{
  "bias": "all",
  "tie_embeddings": false,
  "lr_head": 0.00999,
  "schedule": "cos"
}
Each number is 50 + 12 x the weight over its row's rms, rounded and kept within 0 to 99. Layers, rows and columns count from 0. The size before them is the row's rms in percent of the matrix's.

# up: layer 5 MLP up, 1536x384, rms 0.044, rows 46-81, columns 96-191
# down: layer 5 MLP down (transposed), 1536x384, rms 0.0251, rows 46-81, columns 96-191
up46 128:54 33 49 69 41 50 42 19 38 54 41 55 38 31 80 36 48 67 49 69 58 51 54 68 51 43 43 34 43 46 41 55 53 43 64 52 65 38 36 56 49 51 46 59 46 44 33 48 54 47 64 52 65 49 79 55 32 42 59 44 61 24 55 57 37 80 67 35 51 54 51 46 43 55 50 17 11 51 39 41 67 48 13 53 48 47 55 53 43 53 41 47 55 50 61 67
down46 121:52 66 55 37 57 48 57 57 75 56 70 47 30 57 37 68 48 58 62 45 38 52 52 48 52 73 45 60 77 63 32 45 48 55 56 57 49 40 54 35 43 67 61 33 55 38 63 58 34 44 51 41 45 48 50 74 51 60 48 59 51 69 52 63 53 35 47 77 40 50 58 50 42 41 50 66 58 46 56 57 36 47 45 47 54 39 70 34 43 46 64 65 50 59 42 32
up47 119:50 52 51 52 38 41 50 44 50 58 43 35 45 09 37 39 58 53 43 46 52 55 47 49 41 41 52 33 35 29 40 50 50 59 61 44 56 34 50 56 48 65 65 49 67 45 23 33 44 67 54 52 47 35 61 19 39 40 41 37 28 53 72 61 55 39 43 63 32 29 43 43 85 78 59 63 79 69 67 60 58 52 56 29 38 33 43 59 56 26 67 70 55 67 53 28
down47 136:31 33 53 57 54 37 49 49 66 52 55 52 45 31 48 39 57 62 37 65 66 64 49 53 61 42 47 55 63 39 43 56 61 53 59 52 47 58 60 42 38 19 60 36 33 65 42 58 47 56 51 40 36 33 24 61 64 64 63 42 33 45 55 42 51 57 47 57 36 40 53 60 26 50 34 36 41 53 30 69 49 44 62 49 65 69 47 53 49 48 54 35 37 54 32 64
up48 129:37 48 50 58 43 47 62 44 57 74 53 51 61 40 73 52 59 61 44 56 40 38 30 51 43 52 52 31 48 47 36 58 53 52 49 38 57 37 46 42 42 49 43 34 48 46 38 54 39 43 53 40 51 33 46 35 48 57 52 65 52 36 69 05 62 52 50 54 36 51 55 43 59 53 25 48 43 35 49 57 43 52 59 39 40 61 50 81 65 46 45 62 56 48 57 37
down48 118:55 50 51 32 51 62 60 45 54 32 36 43 41 58 41 26 53 41 32 40 74 68 58 38 34 51 63 45 42 45 51 75 34 40 45 66 57 39 58 36 58 41 44 48 62 86 53 54 51 51 25 68 42 49 45 49 41 51 68 47 65 58 50 57 56 48 54 52 57 75 53 55 41 42 63 17 52 67 51 32 71 47 60 47 53 57 42 20 55 62 47 45 38 44 55 47
up49 120:38 60 58 45 53 59 68 50 42 37 43 73 58 46 55 41 50 46 58 52 51 37 28 50 47 56 69 44 50 51 54 48 68 48 37 32 35 50 25 61 33 52 58 43 62 46 72 40 65 22 29 65 42 58 44 49 61 42 49 44 57 23 66 37 60 23 47 58 53 48 31 64 23 36 51 29 39 39 45 46 40 54 63 49 61 44 40 40 39 48 32 51 43 40 79 52
down49 108:46 60 52 61 41 50 60 56 53 54 49 38 46 43 43 39 37 46 38 53 38 48 70 36 44 54 51 37 29 47 43 55 58 36 63 80 56 42 32 35 57 23 41 47 59 59 69 51 73 47 56 39 47 30 47 28 54 43 48 47 52 68 37 53 35 59 31 49 46 37 71 36 64 45 51 54 47 47 36 47 52 53 44 53 50 47 40 49 41 43 45 60 34 53 50 65
up50 141:55 72 41 67 27 48 73 57 56 49 41 66 66 45 18 63 40 65 56 34 53 59 23 29 47 49 34 42 45 43 52 63 61 44 41 34 50 53 75 41 44 44 42 77 53 53 62 75 44 39 39 40 62 56 46 47 60 66 41 74 56 47 32 56 58 61 45 56 56 42 62 76 44 48 59 31 47 42 47 37 38 42 55 51 61 45 53 40 55 35 50 50 36 40 40 58
down50 152:43 50 60 46 60 47 49 73 47 34 42 33 54 43 49 49 56 41 40 37 42 49 37 56 53 60 59 48 44 34 37 54 46 41 53 52 40 58 56 43 46 50 57 46 47 58 39 16 51 54 48 61 45 31 52 60 47 51 51 57 51 51 46 46 56 36 74 63 50 72 40 39 50 66 51 64 53 63 41 36 50 55 34 46 38 52 63 57 48 85 40 32 50 33 69 54
up51 155:41 26 67 53 66 32 45 36 50 49 59 47 32 58 64 45 53 34 46 54 66 36 77 55 61 46 39 67 49 45 51 44 48 56 50 40 67 47 45 61 43 44 53 36 51 43 56 48 38 39 60 48 51 36 38 28 51 24 44 55 22 58 45 60 55 58 47 60 50 53 42 42 72 65 52 67 59 39 73 42 52 60 46 56 38 36 46 53 43 31 48 53 91 69 46 40
down51 156:47 63 59 58 44 57 60 66 48 67 37 40 51 59 54 38 55 53 33 36 41 60 67 43 53 53 68 56 47 34 50 57 61 50 69 44 56 54 54 36 50 48 55 51 55 26 48 43 62 22 63 47 61 52 61 43 51 58 35 45 63 44 47 28 44 28 57 58 51 74 69 45 54 65 28 64 54 53 52 58 61 50 61 55 52 52 38 48 56 60 40 47 51 65 44 71
up52 054:43 54 40 63 45 73 56 55 63 59 70 45 53 65 40 53 46 43 45 41 56 38 33 51 47 50 36 69 40 39 43 51 36 45 64 47 51 38 61 40 33 56 66 39 46 48 36 34 55 42 58 50 30 48 18 39 40 53 33 37 43 43 71 47 41 56 65 55 38 78 57 29 43 39 48 50 37 55 80 47 59 37 45 56 47 67 51 42 48 61 48 41 55 54 49 62
down52 049:47 57 57 51 49 39 45 42 55 42 50 67 44 53 51 37 56 51 59 60 33 44 63 54 53 46 53 41 53 49 42 41 81 64 52 30 52 63 33 49 60 45 33 56 43 45 60 55 36 58 33 49 58 44 67 54 32 72 69 63 35 45 51 63 51 48 51 29 66 57 39 37 53 42 58 58 57 48 31 48 46 71 34 46 61 27 40 54 37 34 51 65 39 28 56 54
up53 067:55 45 48 45 56 54 51 34 60 39 47 65 33 47 45 49 68 60 50 64 54 47 44 58 45 62 73 14 47 50 50 50 60 52 43 59 39 45 38 67 34 75 39 25 64 53 54 44 51 40 53 67 60 52 73 39 49 43 59 45 55 38 18 58 39 66 35 22 53 42 37 54 50 55 62 45 58 57 45 53 62 49 55 51 60 53 52 35 63 50 59 49 53 62 69 49
down53 064:50 64 55 45 64 52 40 85 38 63 58 53 53 59 56 48 42 37 53 28 54 45 64 36 65 46 31 59 74 28 39 67 50 54 55 37 40 53 65 49 44 41 48 75 35 47 41 55 58 34 72 61 39 51 45 56 52 49 47 45 44 49 56 30 57 48 49 64 58 22 55 65 43 44 53 38 49 57 67 28 39 29 50 56 52 49 30 53 67 66 40 34 48 59 48 40
up54 134:49 49 52 53 58 48 77 69 47 65 69 44 39 20 53 54 57 51 57 31 50 47 49 47 41 68 24 66 37 33 53 49 74 59 71 47 53 43 40 44 52 28 52 57 67 58 57 66 17 51 62 33 39 34 36 51 43 41 32 52 64 29 64 39 15 41 61 49 41 57 43 62 62 44 58 79 50 58 56 68 54 43 61 52 39 52 33 63 49 45 73 65 54 57 28 42
down54 158:42 55 70 55 17 60 24 56 54 19 42 28 33 66 30 48 34 59 51 69 61 48 66 64 52 61 66 61 49 65 47 60 38 48 54 33 62 42 79 70 50 57 50 17 66 55 35 30 47 52 54 66 58 53 62 71 50 48 53 53 36 70 49 35 32 86 36 56 60 61 46 38 39 45 51 33 39 48 52 48 47 58 49 64 26 51 40 37 56 50 34 40 47 66 46 60
up55 109:33 51 30 49 57 34 57 43 77 35 54 57 49 51 37 15 39 32 52 52 63 50 58 55 49 65 48 59 65 46 42 52 47 54 44 70 57 33 38 47 36 17 71 41 56 61 49 52 59 51 55 74 60 68 77 59 51 32 32 55 32 47 49 49 50 57 49 47 38 56 50 40 57 31 31 43 42 47 59 42 35 49 31 41 62 69 47 35 30 30 42 58 70 72 36 46
down55 078:51 51 55 30 45 44 60 47 48 41 27 60 56 47 57 79 49 48 40 60 76 60 44 43 22 63 26 45 64 62 40 44 54 23 53 81 35 59 54 47 49 46 31 37 73 44 40 44 36 61 63 33 48 39 44 51 44 50 45 57 46 65 35 49 36 69 51 50 68 87 33 46 59 68 72 40 65 53 66 50 64 52 38 60 59 34 51 54 78 56 39 55 46 69 44 49
up56 029:54 73 47 56 36 56 37 53 64 70 37 58 53 62 47 60 42 55 67 36 58 54 53 64 51 35 53 54 49 35 39 71 40 34 78 45 51 37 48 62 46 51 43 57 38 59 51 28 38 52 59 78 42 34 39 48 40 52 49 71 46 42 59 53 59 51 71 46 27 79 36 25 59 56 41 47 41 48 68 31 66 67 20 57 50 40 51 57 24 52 52 51 45 62 54 29
down56 021:50 44 66 53 65 57 65 43 36 26 45 54 52 42 39 53 58 65 43 62 51 55 36 33 71 64 38 48 46 61 61 65 44 68 29 42 52 65 63 48 54 35 41 37 50 34 44 63 53 57 38 53 85 51 63 50 44 49 44 56 56 39 41 59 39 43 54 35 66 00 68 55 49 49 49 65 42 53 43 67 33 41 69 39 50 54 45 40 54 29 48 64 55 63 65 37
up57 133:55 45 44 58 46 31 66 54 60 73 39 59 56 22 52 61 60 56 48 41 73 47 38 40 48 75 48 47 42 47 62 51 54 57 49 39 52 41 29 44 53 47 49 74 62 60 43 38 54 51 54 44 51 46 68 49 51 52 49 58 55 46 72 50 43 41 77 55 54 40 37 64 58 45 36 48 60 36 58 19 55 36 34 47 47 44 56 54 41 59 56 44 44 46 54 42
down57 162:36 43 70 45 52 50 35 50 60 55 47 37 42 40 51 57 73 55 67 62 36 41 51 58 43 37 49 67 68 64 35 62 54 68 57 56 41 52 72 47 40 52 71 53 41 58 51 42 41 77 64 49 39 36 23 64 61 66 45 37 37 58 49 37 49 50 48 59 39 50 33 35 27 41 38 65 56 57 61 51 51 56 43 36 42 71 35 56 43 43 50 57 47 64 58 53
up58 028:65 53 63 40 46 40 46 61 41 44 49 42 53 42 64 36 46 58 58 71 30 48 52 64 52 40 51 55 56 62 99 58 52 37 63 51 42 54 62 49 57 42 48 71 55 56 40 38 44 61 55 52 43 53 30 56 46 52 64 51 42 79 59 41 42 41 57 55 43 48 61 58 34 55 42 38 53 30 42 49 46 52 62 57 35 45 42 40 44 62 63 52 41 71 50 42
down58 021:58 44 35 73 55 55 57 34 66 22 59 43 62 58 42 76 72 31 42 35 51 57 54 60 41 60 47 55 46 63 64 67 47 57 54 54 67 64 34 48 59 56 75 32 54 33 53 52 55 67 55 45 36 62 67 41 47 31 36 72 50 52 54 52 55 55 48 33 45 09 62 62 58 37 29 53 58 41 42 53 50 62 41 42 61 23 49 73 63 47 56 58 55 48 43 49
up59 039:42 38 55 44 66 36 39 55 60 53 40 58 61 43 63 64 43 67 27 31 39 60 50 39 47 62 46 40 46 60 76 59 53 46 45 45 67 44 84 74 28 44 74 62 60 57 46 41 45 64 43 24 64 38 47 30 44 53 52 33 34 40 65 60 54 34 29 35 45 70 47 61 39 49 64 47 56 46 67 31 73 55 30 54 56 49 37 50 57 36 73 48 57 43 40 42
down59 031:68 39 37 51 42 66 49 39 66 49 59 51 47 58 48 45 38 43 66 67 55 50 33 64 26 52 45 56 49 69 51 28 45 53 57 49 34 59 34 21 55 39 27 52 28 50 61 63 59 47 49 72 52 65 62 60 41 56 39 59 28 45 39 57 36 76 55 49 49 25 35 47 59 50 41 52 57 46 42 66 40 58 56 53 41 41 66 56 40 63 34 58 29 58 53 61
up60 181:29 57 56 81 33 49 76 23 54 58 50 49 25 35 42 59 68 64 41 64 59 36 57 51 55 41 55 68 55 41 48 46 62 56 53 30 43 36 48 51 38 44 62 68 41 31 52 44 38 32 44 57 54 75 69 59 62 60 55 50 59 55 46 39 52 63 56 48 38 37 57 39 46 40 46 57 33 31 65 55 58 53 39 55 48 38 54 56 47 49 66 42 45 46 40 72
down60 188:39 48 42 70 54 69 41 61 32 37 30 61 67 82 80 40 55 58 67 35 43 46 53 46 47 27 57 46 58 25 63 45 54 47 61 39 56 41 52 68 58 61 34 64 48 29 58 63 69 49 42 37 47 33 63 34 57 51 57 41 73 45 57 67 55 56 48 42 61 51 44 33 48 60 62 34 38 55 43 32 40 57 35 47 52 35 58 55 24 51 49 46 38 22 46 72
up61 156:32 66 53 65 50 66 68 47 42 56 53 68 47 40 41 50 47 71 44 39 50 41 38 29 50 48 51 55 51 58 36 31 45 48 70 48 39 44 58 65 55 42 39 36 34 24 69 68 49 36 36 52 42 31 44 65 55 67 55 58 38 43 39 51 44 47 47 75 45 47 57 73 63 40 45 44 37 40 51 59 64 78 44 38 76 34 64 52 69 39 72 45 38 63 26 59
down61 150:44 44 32 37 50 60 38 63 35 51 59 48 54 67 84 37 61 31 37 49 51 54 58 50 48 36 64 55 49 41 53 55 47 29 54 32 52 51 62 54 41 41 61 86 35 70 34 52 60 62 61 49 48 67 53 45 39 56 55 36 46 48 55 47 58 48 48 54 30 37 83 48 21 70 43 58 61 58 53 44 46 49 48 50 18 49 27 51 42 59 56 44 37 60 56 55
up62 072:48 37 81 39 41 37 57 58 60 42 30 28 52 44 44 45 78 37 49 55 58 57 57 61 66 60 48 30 41 52 57 54 63 63 55 72 47 27 61 60 25 56 52 50 65 32 53 43 33 64 49 60 48 51 53 52 47 57 57 51 49 50 34 46 57 57 51 49 63 58 51 71 57 32 52 42 50 62 67 36 56 26 35 59 58 57 57 21 53 50 60 42 64 64 54 42
down62 072:57 51 22 59 49 65 43 50 34 57 68 59 59 46 49 46 44 43 55 40 46 57 63 26 26 50 58 62 62 35 75 60 48 38 55 30 43 64 36 60 56 44 54 39 42 40 40 46 54 43 60 52 59 48 44 47 55 50 43 60 51 40 53 51 37 36 37 47 33 11 39 38 42 62 47 48 55 41 40 45 42 56 56 45 45 52 57 87 61 52 53 50 53 53 49 67
up63 089:31 51 37 56 61 28 34 40 31 57 47 51 41 63 51 54 37 55 66 59 68 41 53 70 55 58 59 60 45 41 40 51 51 41 51 48 66 18 64 58 62 49 39 33 45 38 52 53 26 58 60 63 65 47 40 39 65 39 50 68 56 30 38 75 38 59 44 56 61 54 28 40 50 57 48 50 61 52 66 50 67 37 55 29 44 33 41 59 54 37 61 49 43 47 53 49
down63 081:40 44 51 53 51 64 48 56 63 47 52 53 46 41 62 63 62 53 52 53 43 62 29 41 35 40 52 59 84 50 59 44 42 46 41 79 66 44 48 54 38 37 64 83 19 56 54 53 66 44 52 33 42 41 63 65 58 55 62 42 39 75 46 33 50 49 73 65 38 76 79 60 55 51 41 51 45 53 67 45 39 63 50 48 53 70 51 45 14 53 44 46 52 58 55 35
up64 033:49 38 49 42 40 46 22 58 35 60 59 56 51 26 45 57 39 42 33 66 40 45 69 46 53 59 60 44 49 43 00 51 43 48 27 64 54 33 48 43 35 49 40 51 44 38 66 47 50 41 49 16 53 49 62 43 60 36 47 45 31 47 53 71 58 55 32 30 44 43 64 34 56 58 55 47 38 48 44 64 55 45 47 60 67 44 63 63 55 52 40 53 67 53 46 48
down64 025:47 57 36 43 30 50 47 68 47 32 52 67 44 61 54 37 38 56 53 51 64 52 29 77 49 55 42 53 54 51 68 45 35 64 53 53 52 64 48 53 50 53 72 58 63 42 50 46 38 35 37 60 37 38 22 51 38 64 35 47 72 47 40 38 39 56 59 83 54 99 39 39 28 52 29 46 65 52 34 31 41 50 62 45 47 60 44 26 40 56 44 62 44 49 69 47
up65 028:60 47 39 56 50 58 60 44 42 36 57 41 46 54 59 35 25 52 46 65 54 47 51 48 48 62 60 72 47 52 02 59 53 55 28 82 41 46 40 56 51 53 44 48 38 51 58 52 68 59 64 42 60 61 67 41 37 45 50 42 56 59 46 35 46 53 62 51 26 59 58 38 53 49 61 72 55 53 40 64 57 61 49 62 63 55 56 48 56 49 30 57 40 41 50 41
down65 021:38 48 57 29 43 43 37 45 42 80 64 66 50 58 46 52 69 42 60 46 52 41 47 51 49 43 37 37 44 48 40 45 42 53 55 54 57 46 64 62 50 40 50 55 76 45 48 53 35 32 56 61 36 54 46 72 60 69 39 60 45 40 40 52 72 38 44 53 54 99 47 24 42 59 49 42 46 60 66 35 38 47 60 45 48 46 59 44 46 49 47 51 60 47 49 40
up66 039:19 52 39 78 49 46 16 51 42 49 53 63 56 33 59 49 23 44 41 30 26 30 49 34 42 61 44 45 58 42 27 64 46 42 60 50 73 40 60 45 48 38 56 51 58 51 61 42 64 51 54 25 64 56 56 27 40 38 37 58 45 42 37 40 47 51 51 45 26 48 55 56 55 81 51 48 28 54 57 66 50 48 63 56 59 29 39 43 36 51 43 49 76 54 31 63
down66 035:57 40 55 42 33 41 76 38 66 52 48 48 37 46 48 38 60 73 48 67 60 81 37 67 34 26 52 44 54 44 48 46 58 60 46 42 38 46 45 54 52 50 44 33 50 32 47 64 51 28 45 58 47 42 48 53 65 64 58 50 57 37 64 43 49 42 62 52 56 99 48 44 48 45 67 46 68 51 42 44 38 62 40 46 27 56 43 53 60 53 50 29 48 57 68 39
up67 133:48 43 53 49 48 63 73 33 63 22 44 48 47 38 35 47 31 49 54 50 55 53 50 53 30 58 54 59 45 53 52 54 76 52 57 41 67 26 60 58 44 49 67 42 58 56 42 84 48 36 64 46 29 63 35 26 41 19 44 52 63 48 47 32 61 40 39 67 55 50 44 52 42 60 55 56 76 28 68 47 67 43 48 31 54 81 26 60 42 16 40 52 51 62 64 62
down67 117:70 45 43 33 47 51 48 69 48 82 63 54 41 62 61 39 44 57 47 58 34 55 65 58 50 61 63 49 48 72 41 57 47 42 48 58 47 41 49 58 59 53 57 58 67 62 64 46 44 42 33 37 40 34 64 58 39 59 39 55 50 48 44 73 58 61 62 45 50 41 62 44 51 49 48 58 46 74 61 44 51 83 39 37 44 40 39 62 45 73 51 49 51 57 43 53
up68 132:51 39 69 55 35 49 65 31 71 61 39 47 45 56 50 52 68 65 66 53 65 36 57 63 49 30 39 52 43 58 44 41 52 58 25 52 70 37 48 53 72 53 59 34 57 32 48 45 71 53 47 46 49 67 68 66 47 28 65 40 55 46 37 58 60 46 22 57 44 57 26 44 57 47 56 57 65 45 42 51 63 44 53 53 54 58 47 59 43 46 46 42 60 60 57 35
down68 101:65 38 31 72 35 29 37 56 48 60 38 54 55 54 52 53 67 61 36 70 53 43 56 43 44 48 48 42 65 63 39 47 42 44 21 56 63 45 31 42 47 75 29 60 63 50 52 45 73 38 69 40 47 48 52 76 33 53 38 34 36 49 41 41 54 46 37 41 50 62 57 46 77 44 38 64 47 51 40 51 56 46 41 71 44 75 68 55 58 48 28 64 48 56 72 43
up69 051:41 26 41 38 49 53 62 46 53 64 49 61 59 68 58 48 93 60 52 61 77 48 46 51 38 47 48 45 58 48 56 56 54 40 78 55 58 36 70 52 60 46 56 61 42 71 47 58 51 46 51 81 40 57 55 44 34 58 49 68 51 53 56 30 34 39 69 58 60 55 34 59 61 65 49 53 50 34 72 46 52 36 48 42 41 40 37 39 33 37 37 32 42 64 46 50
down69 048:61 63 70 59 65 51 36 54 50 63 35 45 46 36 29 50 40 48 24 26 30 52 48 40 76 53 65 54 63 46 44 75 51 68 38 53 52 55 29 45 42 60 40 63 44 38 36 58 55 63 51 26 57 38 54 36 28 37 49 46 52 67 53 72 66 49 39 32 51 20 71 62 54 33 67 43 43 47 45 64 64 78 25 64 50 60 64 69 59 62 58 64 63 49 52 43
up70 151:38 55 62 41 41 43 23 54 48 62 29 59 51 55 56 40 51 46 41 44 28 32 55 51 71 51 52 58 52 46 62 59 37 39 47 41 39 59 49 59 57 41 75 75 80 66 53 20 50 59 58 44 63 32 28 38 60 48 44 47 36 43 60 38 53 31 75 81 42 34 47 40 75 47 48 53 53 48 54 44 39 34 51 52 50 74 61 57 42 47 59 17 37 40 50 49
down70 169:48 57 60 50 46 43 62 26 30 53 42 41 71 46 43 54 54 46 37 50 45 49 41 54 38 53 49 27 38 59 54 40 49 72 45 41 58 37 62 54 65 56 49 45 38 48 38 75 47 45 23 47 46 48 53 32 45 61 68 48 54 58 46 83 63 57 39 26 58 41 63 55 54 45 48 32 34 42 47 47 57 71 70 50 83 41 64 32 60 53 40 63 60 52 73 51
up71 055:19 46 25 65 48 48 58 36 32 42 43 65 54 65 67 42 24 51 49 39 47 05 40 54 57 68 57 45 54 35 46 49 46 56 55 50 63 40 46 49 43 44 68 43 39 64 68 43 46 51 48 53 71 67 57 34 55 38 45 42 58 18 72 50 42 45 49 60 52 56 44 25 47 61 26 45 69 72 64 42 54 53 39 46 60 27 42 52 52 46 48 52 51 61 59 53
down71 052:65 48 62 28 55 31 54 56 70 66 47 24 41 49 29 45 66 62 38 58 42 86 41 47 38 43 53 34 67 78 23 56 58 49 47 68 37 42 53 31 53 38 42 60 63 43 42 66 51 38 53 50 33 37 50 48 59 57 58 52 36 65 48 41 43 64 49 47 50 50 50 65 59 39 66 42 55 44 54 53 26 52 55 41 45 63 47 37 51 45 58 57 47 41 55 39
up72 024:63 61 49 48 49 47 59 45 47 29 42 38 55 57 50 16 52 49 36 50 66 58 56 52 54 52 43 60 25 48 15 43 49 45 54 32 45 57 37 52 50 49 60 63 52 58 46 36 57 56 54 44 58 46 66 50 48 39 71 60 44 73 20 51 41 52 66 60 58 49 40 69 51 56 52 68 51 41 39 50 39 63 57 33 48 46 30 47 47 30 51 47 34 46 53 41
down72 017:48 50 73 33 51 47 45 52 40 61 73 55 51 28 64 72 61 47 50 50 43 49 58 52 45 65 54 30 46 43 60 66 38 55 46 62 48 49 67 59 42 29 59 60 65 42 35 54 43 61 53 45 43 62 44 57 45 63 47 42 60 49 58 45 65 53 41 58 44 48 56 48 46 56 47 36 29 57 53 47 49 58 48 58 64 53 68 45 54 61 48 47 66 64 30 64
up73 031:41 65 48 38 37 39 50 43 51 49 37 45 47 56 32 52 54 63 53 19 67 35 48 53 48 52 53 39 45 43 59 65 38 50 60 27 43 32 83 67 21 47 81 68 58 56 60 49 38 43 39 55 48 41 29 39 37 53 59 42 59 13 68 51 53 20 44 52 42 70 53 60 37 62 50 44 44 44 71 37 60 40 58 62 59 51 36 52 44 47 57 38 48 51 57 45
down73 024:48 32 73 43 53 66 39 51 57 50 48 52 42 40 51 53 56 50 48 69 42 66 33 54 45 39 46 69 51 63 35 23 55 56 44 66 30 71 34 18 67 56 40 31 28 59 53 50 51 51 62 64 56 40 62 55 65 52 43 64 47 64 53 49 26 72 47 36 53 00 46 60 62 57 48 50 53 43 55 67 40 67 44 49 62 60 57 45 50 61 36 53 43 62 55 54
up74 026:36 51 41 64 44 59 49 45 52 60 50 42 43 64 32 49 47 46 49 43 56 55 34 53 51 56 41 38 52 29 50 73 56 53 51 51 66 39 52 48 55 51 68 35 51 48 53 51 69 61 49 40 55 38 43 59 32 43 34 42 56 14 51 25 60 52 46 44 30 51 54 47 51 59 55 37 34 47 56 63 56 46 69 58 42 46 41 46 45 43 59 56 60 53 43 64
down74 017:57 51 54 59 39 44 58 36 63 37 33 53 50 40 53 60 39 52 53 70 50 53 58 61 56 19 67 69 63 40 44 49 42 46 52 65 35 39 40 40 61 57 30 46 35 38 29 55 31 43 51 54 49 61 60 38 64 55 61 61 42 53 50 55 48 41 69 44 53 06 48 61 43 33 50 59 46 54 44 34 44 62 26 28 47 66 71 51 64 61 60 45 48 31 71 50
up75 027:28 05 47 38 35 63 50 40 56 46 71 49 43 41 50 52 50 54 52 70 57 40 53 47 56 51 55 39 52 82 25 23 40 47 30 56 45 42 46 47 39 41 22 24 41 56 61 31 50 49 44 64 58 54 67 49 51 50 53 54 66 49 42 55 34 52 66 35 53 39 62 45 55 53 41 64 59 48 56 40 58 62 24 37 46 53 42 46 46 41 38 42 54 34 50 48
down75 019:45 52 63 57 64 27 59 75 39 49 47 62 60 64 55 52 56 41 62 25 56 49 48 36 51 62 23 39 50 52 61 45 53 58 54 58 44 61 61 61 53 46 62 70 77 50 54 65 57 46 64 37 37 34 41 64 43 44 40 43 30 53 64 67 51 40 33 57 49 85 47 16 54 45 58 53 47 46 48 65 51 41 65 55 52 44 45 48 48 60 57 68 57 53 48 46
up76 112:49 54 28 47 49 48 32 58 76 67 38 39 44 46 58 48 57 32 37 58 61 67 34 60 41 40 32 56 42 34 53 44 61 48 48 52 44 55 29 64 48 39 65 32 45 29 57 27 63 69 46 68 36 45 46 46 50 24 59 62 37 48 46 45 60 72 44 72 63 51 53 41 66 46 56 48 48 69 57 31 66 44 57 41 32 39 80 48 53 43 47 46 30 57 39 58
down76 119:54 41 61 56 66 44 47 35 43 44 66 57 63 66 62 49 36 64 46 41 49 53 52 57 35 41 57 33 50 47 60 70 49 49 56 17 31 40 52 34 45 48 47 62 38 61 44 70 40 67 43 58 46 53 52 53 37 67 53 57 30 51 64 47 32 48 66 24 46 28 33 44 43 34 54 44 63 55 49 30 43 30 46 40 66 61 47 63 48 50 56 46 46 58 45 28
up77 024:24 38 50 44 45 58 62 46 63 62 80 38 32 40 32 53 72 43 56 69 50 53 31 47 45 49 53 33 56 70 57 37 53 59 46 48 32 42 49 46 52 42 42 32 50 43 54 38 43 35 58 64 45 47 43 68 52 42 67 49 51 46 54 39 35 62 66 31 57 54 56 51 41 53 49 43 45 49 43 37 51 55 59 49 38 53 40 44 41 59 48 37 61 68 56 40
down77 018:61 49 64 63 43 47 54 42 49 45 28 68 77 59 55 42 60 39 54 14 62 51 77 38 75 64 44 56 51 39 46 40 57 47 53 52 59 64 44 69 63 41 50 55 55 42 58 44 42 64 61 30 23 46 52 38 45 49 38 49 45 51 59 66 61 28 38 59 54 55 53 43 66 44 58 65 45 34 61 77 51 49 51 53 57 48 50 68 68 46 50 51 42 20 35 45
up78 044:44 48 42 44 29 47 57 49 55 62 44 59 61 60 63 36 40 49 43 30 69 52 47 42 60 52 57 44 34 21 35 72 47 41 57 55 74 47 48 44 46 32 34 62 33 52 40 56 62 46 51 67 52 57 49 49 48 49 54 58 74 28 30 42 30 50 71 61 38 72 47 56 59 59 36 59 47 51 70 55 60 68 57 57 61 30 46 51 43 54 23 27 46 53 56 38
down78 038:43 53 48 52 63 49 65 49 43 38 51 47 34 43 44 66 55 42 39 63 34 40 69 50 52 38 43 37 79 68 46 66 52 56 40 59 35 49 37 43 65 69 53 43 59 53 41 57 51 67 50 47 58 39 47 42 51 45 51 50 63 69 59 52 78 43 49 37 52 20 69 63 51 42 50 65 51 35 44 40 28 54 53 38 46 64 49 48 72 49 74 66 34 55 47 51
up79 031:62 41 53 44 60 49 71 37 42 49 52 47 48 57 52 27 51 54 55 68 63 57 54 54 40 32 52 37 46 31 44 52 54 46 41 58 59 41 32 57 55 51 48 60 47 58 58 49 62 42 54 40 56 68 66 52 65 51 63 58 31 33 41 42 47 53 44 36 50 63 36 74 53 70 42 47 56 38 40 61 54 63 70 41 40 50 54 42 52 29 75 50 64 61 50 44
down79 024:47 53 50 54 49 52 19 69 50 70 51 63 49 50 54 55 51 44 53 36 50 55 46 55 69 53 42 53 47 57 70 71 42 51 32 64 55 29 71 57 41 50 53 32 43 33 36 64 51 45 42 51 51 54 58 41 41 34 51 30 47 48 51 52 58 51 50 76 56 99 64 34 43 43 58 58 54 54 73 22 44 54 17 55 58 40 49 63 72 62 38 49 52 31 38 64
up80 021:52 49 50 54 70 56 53 39 59 54 34 57 56 53 39 68 50 48 51 54 74 50 47 43 44 46 46 54 77 79 43 31 66 63 66 55 49 58 39 68 69 65 57 43 65 55 53 37 37 41 46 62 38 36 51 32 59 48 46 49 48 29 23 37 47 52 58 48 39 46 46 51 36 48 51 48 47 66 49 43 48 48 37 40 42 53 63 47 48 23 66 56 52 57 48 57
down80 014:39 47 40 51 52 48 38 58 55 69 60 48 46 37 52 42 39 58 48 54 44 55 48 56 59 55 81 47 54 34 14 58 39 67 49 37 53 58 60 49 34 30 32 37 42 47 58 35 46 54 69 36 59 61 47 46 64 46 49 61 68 33 45 67 53 57 48 53 65 30 56 58 67 38 62 50 32 44 64 54 38 49 54 65 54 50 46 37 43 75 70 57 49 34 48 49
up81 038:53 62 55 51 55 39 51 61 46 63 66 38 23 26 43 49 35 51 16 64 25 52 18 28 38 52 53 31 49 68 68 43 40 64 46 55 35 32 54 45 67 34 47 37 53 34 70 44 38 46 60 45 59 55 48 32 62 44 47 45 61 44 69 51 44 42 56 30 59 46 81 57 53 27 61 35 44 49 37 43 56 57 29 62 41 38 48 56 41 45 53 60 39 53 47 56
down81 030:52 33 24 50 45 55 45 52 64 46 41 61 76 84 55 48 63 46 79 45 65 42 89 63 50 65 51 52 52 48 69 44 50 33 64 60 58 69 46 47 41 63 48 83 57 62 51 60 55 35 55 57 39 35 45 63 37 57 52 33 46 48 39 52 47 44 38 69 41 62 36 34 37 64 34 53 64 44 60 55 43 45 66 42 58 54 62 45 55 40 24 60 45 58 55 35